config = dict(
    n_kv_head=6,
    norm_eps=1e-05,
    rope_fraction=0.25,
    attn_scale=0.177,
    bias='qkv',
    parallel_block=True,
    init='uniform',
    init_std_qkv=0.041,
    init_std_up=0.041,
    lr=0.0182,
    beta1=0.93,
    schedule='wsd',
    batch_tokens=32768,
    train_tokens=155300000,
)
Each number is 500 + 25 x the weight over its row's rms, rounded and kept within 0 to 999. Layers, rows and columns count from 0. Numbers have three digits each. The size before them is the row's rms in percent of the matrix's.

# down: layer 3 MLP down (transposed), 576x192, rms 0.249, rows 7-75, columns 0-95
# up: layer 3 MLP up, 576x192, rms 0.213, rows 8-76, columns 0-95
down7 124:479490485519486453516492549510466482505492532498497514502513512489533472499485452484514500503492488523493549502412514501457470462515525482527511538494536473451480521509535476493485517476511524484516485498483486489489480518508502502504524518475485475462493468492487525486506557516519519473
up8 104:528495511488515522508549517504539488498516526500463523501469503481448503513461542563473513475491520453451491464496495542492430488465505500524497481496501497518467505518472511494466455522537502537481509518475480525538475500464514507477474515497488536499490515498508520491479469475533470538
down8 100:496528498554480513497510551472495529477514499506492505512490562490510496476543452488499492479495511511491551520489495475502454487544459453505523506518537518493504520457483514480536518490453515520515461489515530518459466506502506470454511506472504479498564494474467466502504453522480481483
up9 106:547527478497486435478481443497520550471521523497489517490481460509507508556478474524512498481494519492525500515481492490522537519531507478495490531465492498492508499502552522500462529489463540503480523509500471482485501509470470500552504513487507468474453480516472479491465479533481510463
down9 110:454496511489506456523473490521472502478459506474534480506517523532502460467555490517505502517493494522480526555502479462496517490537535503512534513500499500473451482508500485479526510500500547477465521462473510521534497562459509499487535514503486484535489515531505497495465529555511562451
up10 112:521511509542515455499476465522526538471481540516501546454488486502485495515522509488528535536496527487486506545506443497519504473495490469491533526515519545466524507491521536487512475529496561502447497473500495500458509479520503487474509495479464501489509540501543489492513463448494497470
down10 104:480448478520497483529503503514525482539494467494476440495531491459504545513481536511522455505515469505510516500492494489510467504510485466514504540530470513517474495476474496491530454525504520575491487501518524502481578462522525525476482509468480509493467561490524509504514488456484468472
up11 102:535471492531471473499527519475516485509503537478521470513497550505514466491506479493494490491468498483500498510495466500485533515475505517512525528503452562484552467501550492493488523549492510513531494544487467531501479514466462494522486479496466481470506505490551521472520520484528470471
down11 095:493492499508496542514498494483501538492550488498531517495487477503485490502496483520516442552516496476496441526478526514503525482497464491478484485534508562521518476547509468502492484514538499481496517460528537497477541528523443488481531465482534520529536469509525483532477461435525499540
up12 095:494475516538530505473461523500546486512480578459487483546528509518496499527509489462506488477517531524480546468524475515517534544536504497504513527481498542437542504525501495520537508505470490528489468509501498530491491480532490497487537478518490496460499502506444491455491531508512482481
down12 089:492505520527477473501547524485459516498520484506503493498560490482482494473522531478510505529487461475476521490500524512532544513467517533476514503479463500455540517522478505520459493469490463503499507523491473530492456513512461505495506469521468531561485525540438507503494486532520504536
up13 089:516546505487518466511522497480539476569461495483499468492525445523485489483499517513489500512454468516528529501494477488491480468512522541490520529523523518488470546517493496489484492502524496467473521510495478454477470552526504472533519483555511504441454530483535473541476485477496535530
down13 116:506508487496493500486462456517515531473548495493478507482514504517463458543482551499479497485500527512483523489479529507473491460530532524496564536526553488498485516530531502469433483521491546493502510501513476525494473466510472522488505480467455484484484478498492482494528518463487517490
up14 095:507536466527480463497502502531496531485518522504499473443483532504515501484474492489485503507504481523522491503484514560483534527539470508478463502498499481492505511492553516514518507522513491511473474505471491485467486511495430512509492492449497475520532474466449493496469537483502523486
down14 092:505500486525478527469487497508512465513466489480493489482487480492458512460499506540503535522526531491497500486511469486497456537504529509491500513545494484478513524499516505534482516499462495472468505485517481535512488518513534497553516470512537551511453500472502537484496526506512479478
up15 108:521521522449528487479506483478498470484559429529534487512467571478476491484481532497483502497485492486509533481503552547525519479499514488538491496497457517478484529466488490528501522461534505475523506512494484519532515463470510496485505516484473463530495536511457519527530493522538530493
down15 100:526465472481518480492496528495524437536472522496465546509451474470535524510505517556493478489499518500518517497483486497506513497473472501504529479448534521519513479506496477530496533501514511491555556519496483512532510501510447521490538460499511542494517522522455479509511511535477505486
up16 089:461504525482544495495535487525530444475476483490504472522526488445491479472517495504536534525531519546526439502548517497515516518437505512477531490529491544517518513528533492535519506502511491518462504519486515447467470468481481497568516531486509502489485537469484477508488514504495466510
down16 082:482499516542475509509527535503459483470526508499480532497484511494484504491507463490504462518533469527509465504513487453546469529489485493470486474535472502516507505499491483506486554543518503453482500474510520504476461479501470493549488519449501471502502515493496501452499522487507492532
up17 100:511483541447532504530487527497514478475474535502530505522517512494511487454501499491494503534505522500494518490528537488517473496478494484535521492465504509493511454515516483477463512489531496446472515507552476527520481536488534486519471502487479505454482510507478506469460506515508512551
down17 093:513553535474524544476515513450511503519472523518537442489463477491478498502524453505453518476489527507500443494498484546513489535477517451512495536481520470495449536512524494495501474488499475533540521487532538504486518506498524479457492512471513508497496440505502510498492517461496482481
up18 104:467489498499466481525518519504508502513500482512479501480503520467477487531570509476494557495493501488495472498522510518521477506553489482518508485481469488505481494510505490497532507495505502515482543526446487490497532499550487487514523495463552534478475478499484521547557504505523528530
down18 094:508468508491455473494466516545497461503500515496504489485501498478505492482514493481498484555475514486473519516499510472480490502523502466454509452513465497527471554513488483484498483537512469496511530508499478506508519480469547494454495514475493498509567492518469501545538513469536476498
up19 091:518504497500498501497459515483550493513484517527515492471472484445468500478483501490489517498512488513464506502514553513504531522560487534534512536512517489494537516492475488491527487525531531523524509460503471497495533512483507446503481505520519439496508476490470517488471514486475509523
down19 091:490481463516512511500522472518498516504464506490469461535563480543453496536499489542503506494446471501520501484517480496555518485465465532520534471507475543494510509496514479527446499503506440504481479517489488532552478470523507493501526474556458552513506517502478514492524464516502501500
up20 098:554493531485542516473508496515471496492479524513504429528510538513512544494492476449490539510459476485471481477504476470500489510517511510515557473499487465517461484514515543495481467490495517487516520508531502521506527478566490446507512508483524504509500519446506519481449496502462500485
down20 092:502509521475521489506478516489523491515519509550548490519512441443507477512483504489525506488488495502502492550510436449471472528485524486521507544482477454523502537508483519481486500508497530517477496504504470487511513501500466444508525502516479496579543491490478460519513501523465482509
up21 092:488468469510510537544514510474534532496501492524497503490501455529535534494489494521501507528528472485515533443506506520480458511534449526492478501500436463517466463499458492493471511452514499527506502536509496498470459532480513506502494490538455457476460499500570486462466458535546495492
down21 077:485496480500496505536511462508542460518472532518550513509505506502483549484431433497537478491507492535517479508488477514524478509492476456505526509527502498531503495472507533507495506486476501481521483487498486497494532516527525493516454489529498481469517467524483490500506502482493540476
up22 114:507497481499461488510497525525466500543465508514515509478493511508529494484515458447483525483501485477495497497495514530503491512513475530525497488483407477541479489483525506497520511492484519516498534501491486456526492460563448470573482511521479492547470514454498521509485538509517538495
down22 105:537530499468512517493490497564488468443484536489472481512522485474502500451477492497470510475545469498550501492487512491506437501508493486538480483488543520484551482469511481553471499483480513478512490493502469518501467509509514412514535558522513537473468490498491516462464510523477494508
up23 103:536508468528491516533488499527519497451472495497507476505499485456530508488476540511486485511473493512503505534562501507468525530521518502530478478478518505537504489510572520486504509489513486461520484493497506504445499510473519522520504507514478505439482569465486489469559537529531488539
down23 106:505518520500487476476537497511546471491526486420470502521469470499508493498500539495515524510474542507513525513523529516488519522472531515490514520458502461482498474480542484461449512473466513462558515499526523490500534512490507558489452482528464503448506509526510476487512477493520459513
up24 107:494491540476496481462464513494518475491479540492506527516504490474564471519508518485483496524518468497530519475559456506489494455488462521558575515510473500507461484513495523532477523503521486492499555496505514534497504517525508473544434521494520477516546532487503518528485523466515513484
down24 107:481486513520497518489533461498480484458490502515495442476488524522480493537478501520547509522526485474523474561533477479505483543488445514512519495534444462448465521508470470509512509460495477455522529486450487473500537513487475523499493492471507518534515493514482494530480485519514510482
up25 108:532545479517525475479475453507475468505474490466485481504521503530491534447491471516496496525493473485479496546503511550483485518490496467525514508460492468515475505487497505491506467529490512500486483493541533493468464503510505482481462503490518474461454567454474537511516520487511527527
down25 101:482501469438498508463453567511515521503504518480524468500529512489523505514497491478503508472533499522498508513481542496492544487525504466511483495514443491495470480481492554489495557502495434492509462444527534517485527564501488488481476518485492510488510455534534504506504501513473478501
up26 105:525501485450506500513484460484482534516531492460482481512472497502493508494441543480509514509461500545512496519468497529515493511514486500530506505532515530504507500477483541468407507522512494492493542546480501524504492530513505510540490519475457489494508517491538490462535483467470518531
down26 115:520513524527516485524470493529496538507482483496472522469505481534539510506460578490502482505465477493507514529525486491478483512522510496547524522510528482496504510479510496501462524526528523536495501511501554509452467483541521446513468474466493529464454505471483514499522503533533531513
up27 099:462527507498500494459475552473523466491542501480497467517527472500524463500519501498514543526504478514498517479528487500495465479496541523492464508493523499458501511487555471484509543497477489474490482469481512540477563511462493471516527519471507510482471476491472455536459466496497496490
down27 136:536495483498481506496504476502473515527504514504500507499497491484508462526503527483464485493478498505454517553520535501467512452476527519458522500496497501508476492509529514472473475532495538482543519491449524526524519414533504519459482466487444481469522541507513550503521547534522520496
up28 098:530522486517484477513442540524517505499547555537502486561511530478480506485454512486492508489560519515513467495511489506461506497467512494532537520507499488469494534528481476456491457459491498489460508508502484506522498486514473545477536504514501498485481482494523536489493534487492506472
down28 094:487529525478474475424481528488485507508485510475478476487505545492479509511523511509522489507509527480481513442545508465498514528496527459521494521521553490455504474456532506472477499515464509482561526517504507494517473488466527450516498529492497541504490504475509536528463529516499516499
up29 085:479471490484514463519484484509521540535534515505518483452496473545544512566515484466534506490459455487472534508509524499473492508517497495477471461516542527541467504497481550506500506538499505501522491524483529470508500508496482556495530521496505489504506495500451445459527505501475541506
down29 079:482501429502462536496534521508506503504468496468491519484518503451475526486517522537524504495487470513498487480501469520521507540451460537478494492444495499455473468507478471528521520498560485499496494500469488523495466550490479465486491504532539529503522506494535537480483478488511458549
up30 100:498548473497458471510496500495500530503469486466493515491539433469518459508491481535485553515517461554511498493495504453476439530500521489483470558519516501503453566520501485480538535508505498513497507529483527510502500457502526497546515514504525516488447525507504530484502495482487506507
down30 091:493460505502516477479495527529512487534503462483488497497475481508508466513520516497474499542515475505511500462519514464520494493473483528471520477529496501506485501518503465541506535496472505498529533537524539474526504462519519536449461458511487533516470491486500478476518508499489485507
up31 096:548477548533484501489494474455503477503478547510487480469454503476485463477519506469478503506508518489461551452507513522518506489494489531489505505501494486499507537447457520544504505525512531487526489498515517487534510498526463495541470484489494527471576493548480519478534543461474522468
down31 101:484489439463538480532483515495507461505495510452520532542483513496467468491446461537535495496483490491497518559509525478492499514520513516492515511501499463501518509495549497489490477532497509494529473488467507527515438548514487507489487497533488503493481517517484535467464525499452515536
up32 106:503463497510494502490483557478478524458497540509482481506494476464483485489492539466459514538533500495510518500462490501525517471486510558484488509495449444474476490485523501497480581499497534539523431480466477462492500533490510444508530527502546505478486509493510505542517497479472556487
down32 103:485539538505507469450499509513520477486514464493487512528499485492478494519516502489525493497474500467518514500492478508482461556487528517487482524505499509429531517550533479516501463525518512506477531488463507515487508495486481467483478525495528461495562569523503467507526505496478513481
up33 107:496474453506483472543486489498519488527482504488522465473543538495524468532497499457482499512474496483519557500518494498498540538479457528516489526440476503530515462455537496517490502484511480508518494479512543514490466508494446467506467446499497473486481508487499520472500503535500499481
down33 107:506497491513503494467540535480517527458513465510502498461442508440497456458500521507556549490510506493521465476509482483501485440502508519528502525514492529475541497496440510517520507459492472489459530514467483477502522488503451476522557518503487474508504519495518467503511461500507530481
up34 101:512504537504515518473487502474480465507526518513494478479511484509477468523541533463523504543509497490457449458487498479534486529518455490509466476515476518464521485492503490496479486505472483518490498524482490528491474500525482497502502533487470512508504438550474501523517477513510533467
down34 103:515473512450509506507500504515467530520529501475530465489521471505518450507559560493502482476464490506529524545505503555482490495505505506458540536512528531521528498515512433465512504478554466486484524521483477496477511439468474505525550517500495493505504474507502535507485497474462540525
up35 107:546502483543476523511486494532490508484491526504497518473491553493457504486477509492516528462502481532479496498520503502519512499542522483476535548505498519486529473504467498541531496494526489552514544507479514478493494495501462526520494517512492556490484522484461481490479487520534513486
down35 103:542524534491469524532475467523493490472507503503484496477514487486500513489520518516511504503510519508452516489516472523465477466572475491493507476487477516460509451511505521518512449529481491520454492493466485521510463488501485488484492527485491511472454510497518477473516522555530485481
up36 089:529552517512510462509536527472487466473510521494523479465517472493443494516514476446453499477503469499492538459490508467563522522526506512498488524508493486539496476474562520474481506497475506478502497476514521496497498408499485517508515466507502518503498493450490504509456501513484498505
down36 089:462471512505515510489478529526460526511506502547483522505538539469510514503509518483519439501502520502462494509476502474493451490512516504475486476517518508536480512521462458527566513537520489554476487524533471536547464500461481512470543496469523500478484511517467504454531478491501500521
up37 102:480488510489479445489462495492472525528494511478488494522503458525495497450535489505546525503501492515528441512478542462482485465470476502538454481492477477553463519523474502511485508505516481479542523511527561493481502485502492523497515520489484483535459481507492542487507491527490485501
down37 091:511521528474518505480468482481460468500462461487466516499513535544499486478515508470484483455498510546477478507517487508547516531476475505528461484483493486455493468513523499472496519526558503492521479495490526483493502527473532512479514498546506528466532466543510490496483530504494487495
up38 085:507483499472495489500477534519529503490480493486548492466532543499526500486488479474456557494497486533540518567504546527499466493477504487490479476523502485455526491493514513498478506502499494497481478484512503459472545570493473492498499472502529489476519464500508495503484495502502503488
down38 082:499474530568496536472518516464465488494520516545484466493482504477459485458523482499509478525505500470491489503550473496494500515562492508567481497500448519497484514504519495501512493537502472512480508537524506511515490466509482491490498475501544519515463547483484515506467508485517504475
up39 091:521501528492519489492478457492532494481535498498511484520499497484523502449500505480492530494537495517546519550486501535512470472475518421473488508504526528551493524541523531427475519488502452488532510530481517482496498529512494514480519513509506462491509490501504480489518520450523498473
down39 118:497486476505515507513487511505502486503528520499508450537511492531518500512486509515542493479479482486479564495461508492504492526534512522492502526488570532458478529509479461496457515472493527530521475560490489531493535522508489479499511485489463465438505491522492492528506552517496486500
up40 105:482499498475514507537490520506512499469493493507493513464542471506472518501480502512471536479534504476514508494521525523510500493469502520489505490540512488539565516443493532471498515484507532533496496469469510478451515500506513484497484491464515506504473500524513518433486504487512523481
down40 094:516477446512494474521481519452508452515519476526503496513511479494468492538456471532480494498500525467504511494506472505527541475504484501528498502527533486533508493486491532508501511503491498515474494481535518528545545534527554492506525451500550497481511500476516519484457509430500503477
up41 102:499517442456505453499520508553488501492487518506523469504452515494494502518519525475529498495517536475476503509553519539521494475489484525513516514471466494502548526482506495475510485537480477542496476508450536477498495470506478502481502544490537532504506513464484522500468477492479483483
down41 089:503532498473543496499552514493478536461493533538490489480517518464529493483510503485515522463478470498466498495521475551544529485471545535528519512499493540536504480413507521496427501498511501484469501495495519480491502515512504518492504499536509528521487478488497508480497494535492493471
up42 103:491457532466483475491521462515510488517452498526538459485530532453487499493495488493513502564488497447502494464467532497495529528478508519510489515466486507510497494492536526476501482426541474526513492539499502496492492479478487460528512478546509518482517517464534526495478510484483499519
down42 100:522481500487516527507464494484467571497498470508510489473475519498466489480490515497501501518500481566480512485526507497468531493487493518522508476481532494529469482471490475507474508520469490497472489526538494517399544495505502497524488487562493523546498535462478478495478467440493514515
up43 099:507463463489484476521497481501508494497527510508514521514518532496508504502538464472516524460499483475469512564490511504467520515514519491532487514481544500502490484509521540512506529490523524470460526534510515454499500485456517524496544530503520524495458483529482525480434510508506497504
down43 097:514506503470512460502513519541499522503511504496498489518525457468458586487534544524524532495458515494491504493455504440483455511544458506489522510439521534492477526455500512538487488509513501497497519535498490499520489496521495491456515514487539467513446497495507534506539526492497471508
up44 087:530494473446533509503474564464517495514514462483507473517493507482495508480524451474485498502470504535464488533537551531509501489514498471514540539498470521481489470495512559452501466490506481521519477514485484484488476507484512528512541467530503528472514496528505497509465508485492478533
down44 128:521491545484542505510511502491502496479500489486529452548502514531518500498508526500502545550506491522509528469498512507503452511509483519511516479522500473460490505505526493482461470491502498467449497510474505489474487486492485503492496430468521474477464487509516542478487513533562567472
up45 080:512517529510482525499503496472479485489503533545461447528493506491461508488526527558467462488505478471458511502500510453506465527519474486577516497477500492577482505502518498504489510499511528534482493501455461516520507480505521485487516537519482524478482501516507507495466523487504491481
down45 096:506500456496524450504452504555532525518500481455528540506539506515549469477475504495510523502472503535566491470530534535523501469480529495474471494540521462462500504468456510473471518515514484458526493476526504503461503494479496479502478496486486481495496467525536450531543498510504499495
up46 089:504505471506502490486502527453479497509496472478524491475523480507555470520531490509494503512520486476502541484499437518485431456488514516498508459518505474524495534518508556517480522450464501462533481518515519513475534530513508499514475503507505469487499529501527518516536484518488520515
down46 078:527502522537480497516507479479509525520481464452496511479495493468485556535492491509505506529483537510505504509503519467502543546504478514495476515558472518483508504514471513521471504446498483544518479499502462534473505455475502507498481499492505492523509507531495547495503494476490485519
up47 089:512487479524552495462497509493444506464508538481514467521500469484472533512506463477518511524426490483451518521489496552478452471550478490480485538504515506552541464505506491495451493521541501435508533522515462492465491477517547484521487500536532526497487543517538528488527480501506505496
down47 083:500506510510519523488495500473482499467522485547533501506536514511473525501509503507478498488454503487480516527510544477496548504516535511484515539507485534512511512460522507512496515457494489480529503476472502544471480553526484508511544491495517489507490525510500486506497502487501510488
up48 102:535523462487509456509480462497488515503483539502424492500523515476518483489522513501496518459492520518506483471486522433490506525465495488503533487482525516497510486484516507550508478490490516514480522491468500522517528494508461478504527489482479521489519487450485541463476492489506504497
down48 096:497536504554519490512528519508527514491511472467508441456507515468477544490486484536482463511530520499471527483492483483486508513481470504481499508519503504526531459482576465478498495489499507527513499483551438509478463489534522536494527539501480465481503503532492459524531466470552488466
up49 104:484490500488520439544523453482500487510484515497518469463506444468517469514512486472492561500501501476508519471493529513504550509513465473510489515487497518533502515509516497487478478516476557526504543519507499501481529520508478509487531523472541516548502494468489498486474489483494453467
down49 091:500523492546512519522485513518522480496477529529524499508493493501470464483509503513480466487501481484517470536505512482474498506477513555509467446505499479552483497482499486480507510521496541525534488480458528497486474530515523566484480490511496480546560518496475460524541503528482486496
up50 103:465513496491447471509537454496493491509465519499456531458516497490478517480533515494510507518488517541492505495523485500491519494486471525505495517460521478528492566498476526526482436486472493549508479529483501511545524517518518462500497527455497544466484470460473514496487473511487545498
down50 095:469439512493504514505496505461502486500509514466505509507505504526461474492522490506505470537498487522513497545542508504470500533514499487479535491456559551502495485516499493509483516499529504444462491505508480523460483507479515493468491521470512515435450514487485481473518458491516499515
up51 102:568480520475556548473512517515471444491487499517481543520481496501521487505492529450506534506511492510531475476508453482518473523496468516522511504529491497467516466511516525542521493497517472520510449508513485467519500565509490471496488538477522502489498505465526488521503530524463498506
down51 097:539534532460475482497541484496488485498470498499480502498457494484498472445502484512442510503489473504484503517525527530497460516457474493470523524508524527443513478467500486523505517526522524492534502447491523505468487520470462451518501447490479496515482543510462474510504511530515488528
up52 112:489480503509556501492508537511535497479532493499514554484494503463508516473524490500496501530492503480431533504551488494515497523456472536517512487530488486481464509474501500495502488502470505514493549544449483509499521489550511474496470550487534501488539550502499530546565516497491492452
down52 114:521474481497524482477534527494486486470534473515520501497508470509538546542508521524520511553505517502464487510455502530529520485499544492548471507526497477485487462514492502444491508465493530519487464528506469478479453477532515491461507539479503459489487483516538541512525522524478513470
up53 094:519511514505488529524525544482458493516500505459513450495482555523425524465507472491453506466506500482460516487488528526475492489489488538524511481461477458528505514531502498464494490509483518546505503521520477530531537514461490529491486499481496508475490501510522467505448497494503478532
down53 086:491483483502454565504481510493533492475486485530528538471540482511515508536509524529529488484496514526505476502497455487480558520489493471480515523472479511505471477499481526502499472532490468496510554518521522456523527505461475506486499518507521448528522518505550484557512458491498543503
up54 096:497485489482504495534542480536503502485497468469506515466497504476486520524496504470521490495493505506455528488493513496514534479541523506559492493535494503447475502500510508513536512471494542484465521527450443475479557503498492483525532486495508570489513479500456504499494508497499528489
down54 100:475500507495476488529497531543551505500482466486541540501549516541494528470508517448520517511464529469532532516456495514498486451497504464470481543503501464461499534481541539510496553463500505524497513490527549485454522518501505510518523519480516431501488523507535492551500515509481526498
up55 098:513504425529546457464497475486502495512521507495508532487487484507484522489511518491480496516507510481470523496492506575486502478514547486511545506527513545516463517495549492505510468505497536476501509534538522465488465477543481463496489523486495482520506467507515524487478484453470489486
down55 093:511492504501489503520461457516455504479538501508476449474483503500501520510480507487498554507554523481512462514484504546516525487484443522488514525535489497527501524571501511508489477467468503539465507527516532486492500509495464508511469511501476496516503480495530502493507475498504515476
up56 100:484500478513495468459494500478528484503487468518494450509499499487453513503539508506521470498511516494508501525540489520544494478517553499486471509478524482476503504520518473504485482561471487539518498503508519489525498519506494490494545467551546496477510519500512551483471532487538450499
down56 086:482503490494507496510507523506511487481518493534523524478495495497504515493484452498481465515493489507460517518515491498534485504495459490429510462478520505501531495455488542502498470465457485488512474487477494509483494548494484505527569445502490507473546541491527494479471488521522537510
up57 103:478560470524466480510517506498513545514535476490491509493563521535485551492473504526549484479490490552482492442450527488477456470493462547525476552471528480479544512554516511476437520506509536467497522521512499541499511521462515474484484481458461508476467514477472508457478515528473504500
down57 105:494498491534502499497484461513524507447494501519479488510527471496509487530499506504503488518510516498499490516472521474525531536496526516496507529498498469557529524502536508492444537505522482482530503544500504506508507472541525522435509445488460472469495505508516525513511468484533544531
up58 104:487478525473548486490519499520507514489483536460516468483480526502488502510517506458442543508505483512531513442481461481512541493462492484519487496517539482530544517527547512545506501523492448528476512490495483486511517489551505510439497539462505513501519535545481494489492512483508491517
down58 125:517493462477541461463527517447505511519548482526433489490496483485457492539478485501495530519511520512488494493528540515461507509521478485512497489494507508446479483501499498500533473514501530501503498515521467446555484489520499535494518496478460511527478519471470499538511557520525522503
up59 095:522491498519474513451480578486503524484456519543493520513464475483501506499503519517505499518482434517542520485470530515510510480442490495507497534495458474525463494504481477516436491539501507484486530538476488510463508482531477492526476514498534509478484468477527508486512470548499529505
down59 086:492505510514450487506502506590499465492514521510541480539518490501521495482480480552500510494514524484494488479467471491465540510489516510518469461479511556520516468479487486502506490545514484498540522482519480529503456507463503483503476477509517528485497513507526489506507516475527522488
up60 098:527486486511462533560485517482503497464477519511474513485498519468475444498438477493491495502457513500511523484477471510471523507537522497456515488476460476484519525499541517467517513547512485493505461516515530470503509474531498535532548511511461462458527477482476502524526523458511513501
down60 112:537461491525494480512500550508541498481495527490488520499542460507497482554471536486503501497510496508472496511462509558462507458553510485467513516478506473472521524470546501475485477479541557507498457539483479508524499491531535508522517519479501500443530526489508515461506505495472463520
up61 107:458510512475530462526495554491548437504459528520470534485481475523511482496489497477482462507507510504525514483492509528482511554520464513493493523458513473501508500508547461473506482479449499524501473541505531484509507511506478518511539534485488528488498479524538510534483502473497527488
down61 096:459493515501491471490496503506501483448464495515517480532465536470461472505534473473461501483471537513485479524487479521518460487522553508500478448481504522478486502530512514490501496511482508504504512525502498503508546470453536533486534549500476459534500458475512491562473524558507483469
up62 106:513487546518505498488492456490513497492503516473452505509502469496510448522497483520504509544471511516507522524561471534495535536467461511508502468506464461494489501468492480530494537486500506470514506483503474514504494492550514511504527519470456505513509516520516488517488503535504538495
down62 101:508528516538525517470498499523522483517537503512510482462492498508507496446514553520496501490468481453509459478526504500513543498555511534446499470549531499522502490504512493504526508506471501472540504498511542514468476485489526521503525522494490483520505524519509470523517485510545510515
up63 102:491526499525476489505495486467510526472511534521471513521491528498458514486526515497537508517472544536464533476440489516506451483536504501528538491493503542468479485466522529504549484521488510520489501472508509499528523490498462501518543491482520546492562495482533520538448523451503519487
down63 108:468477490491503514541487471499518504499506474496485502520466495517492510497475558502480512441463535548520481451496472533505527501529520455539506494479500482510541448513505484483512533467505461481487524493506560471529508505478510502505502457517454521496485515521471467524447490480502517526
up64 098:516515496463446479505437491470503497467479468485549537518525509495480498486483511497490533524468524458477540486520493493511512487474492470480518497477533525511484476483548492507519551505481548492484470550516490482527474477480494493522493496465501519470501476463522540501454454491530535505
down64 101:474485512479489541537475491515469478482532533527530471505459486521480520526531519493499506518481480516469530476557520439504527499489495448542538490508496515506514528513517490525503540509485514489474469484461542497501520489491464520502468502509493517492524504505539485464532528459533476514
up65 114:511493484545495436511544516447514469481473503484494510522485493502522498516466499529493497475508491479524504480468505483430523552505500498492564539522458543512541493491508461497473505480517492528546555486515472507429506504497504489480467466489501529516521527502497486501504513465512502493
down65 101:485482472560512487490557484501472529502509519468530517542523539534453484485476521512487525497477492494468495505531490479512507500487468516515515497484492517508519544532501531477507495453479514501525514488510494527499486502509477519516505515535472556514490511442472453486484472519540505506
up66 105:447502467474500508459503490534518511522529455483516498505521484487498469516468502477503472550469493501493508502531518464468489514506488493558535522520492454477527535507537476470510511509502490500544515493480474490487501523500478507514504507477468462525514510473474512529527465527499534484
down66 104:428510536516488533556485503542481521482500515480497505457516499514536499513478471535507436540523456473484502528529533458491468480518488484506511495509518532484512472474550504517505483490503498483470480486473510506528539506553482470525559537493475512531470519489548481509490462467472487457
up67 107:501529494532525450512517517500503483533516507468489503520543506505530478543511511511490472512509510537487492502536420506498486486543517456509546540533538475518509492506524489487472468469510488484479460526492495468482546497506491496486506523497504512481488528541498499534510497435465439533
down67 103:501532475499504540477496503507532452495539496503556505463477453515492478497465518491501497500502517497476510485504476479482508470475474496515496518493464506509547475453528523539427510536492500501550506518522514508498476504524510506458545480534531505539509515497496461471531512509538544510
up68 094:491509513512486517505453522467503526475509516502525504502522470500475507475525472466468517483503500484475501537487468498538502486564514522516512525542483499478442474489511499483457475484500523463512511477526479499507471463477508474536483485468540499543467520533492476465497478535528480519
down68 083:506480489476507484474528485477517516443527523524487442482501543485507503495490500494491505510512498521489475497495439526505504531529524523505541552523509472501505481499465482520542545467499497498529477517503537466500505500512517457519469492512488505499504500481510509468506514540506472509
up69 098:449489505433457503473501475487497500517474551514479493492506486491507499532500505474464527495495494499531472486475486505496477491525533561509553517494481529452487495526510482538528501465474540511482495497502487443453517538524490444531519522480480515522499512499534524503490521530518468515
down69 106:478477513502499522504474457453464473478543518524480474524503524512485467525445496538460461498516506519514451533465482511485515499514510529489502463525515524516466496494465535461533498525492505496494478513544555513522469490488567477488484508469498512499496502496537459478488525467511512486
up70 104:512492514509488517479536503488527512514538511463455505492497532512494518541502476475498492498503500494493484532488508496469505559490500500540517509468475441484503479504550531465500500493522482497518505491492511507501526529520490458473523486475512498454528522460469543468516488514535524524
down70 109:489488544484516432522452450444492495515471472499507522540522518459488497473488530515525493506480515530503486452509534540465504518524486495510450475470491496486492487503486501512494530520547490504490510514471478494500475508528491533518534506551530505462539546489514530520495488478485524516
up71 103:471539543447483474513506482524516474530471506539501454540544460488520517530516541488471527502472470533479515465515513504507548486488507476530465521487511474529500526523514525462453470471496544502479495483534498492526461514441501482488476502488483493542489495504485510504452527475493496477
down71 119:519520527532456484515505481452528520484490491507488556499475501487508499503473488474491497508501489478514500524487518485514483469507512541480541524476490497506545519530505472530458497469512504557526494509496501509521511479500483561527502486485471496464503467502446520518511530490483491510
up72 109:562528512544469505450511492495557513507496496509497496472486466551470545533509495462491524471486467511500533498512485488491497487528461475480521477555495543505463584529460503491509469491462509498459505525479492475497503477511455497541505525473500499526476478496467494530493511492524492476
down72 104:493502552533486505493531493473504448534512507508562478526507527541507485544503452524541496441455466484461489549516479511499537484509497484473498473487514496516469509512522494492481514507558484527511455457502515493507480501531492504487477515526504514524510510498499464499500499500491462461
up73 086:514512477517489512544499536504510516551543482480505483544541500526492529470454499446514479426506511504520490499479495502460457488524488507514539479525522523499478513492476501454472487494488491498506531518511481523510498512527469443499465508508506531469491485497533487493514528528518491473
down73 082:500471491506483500503521487499522505480505479476458498529516499533483489490501502517460523549500557517469466540496503486505563488487481474516555467477440509510526477514510510503506513517493488504510449518505467466514501531502490501475500503542550487539520504468483511498536500523511538527
up74 099:516487546476461519507525501503513487504525531505499510523483497513499492514448488463477443522508458483534485501506526489488509478514462494496534475476524507507434525534514494509528526510493522510494529545491514465471513469508516431507490498486466534478501504460509493512522516548490505500
down74 108:513503480504492480495509489526504514562493518503426506452473450506503537531452461504531500500499535497498506489510480482521532551500539482468512508495511478486455544541482496503544510544523459496493511484450465517500467533510493503522508462479493509490469472499493444507447531511467507476
up75 098:531484521471560533476441494500516506469487494517483526521488513482470474496520487483479509527459506503513454490511515515514481520546506514512472570524446500477480502480515495495471512491505531484484507539501525462513480503517482458530470494474501488514530505506513475515543495445492516471
down75 107:518535503473500515489472501461510476537520549530520509501499516515474499475532499550486477531509451507497455502501516513495506516546499501511520533466492483527496452504488470502482452524487514534523505473513514492520466503542488491524434470439523465510514547533489518495449490460533530515
up76 101:516481499518537491537516499500527494466476499455488492550502497465465529557527479494526501528501525450480430455490513469495515471501520442485484493558471493518483481519504541499535514520522479489493504536517556482507468508525505508506508524511484511488518500509509509507480482504431485509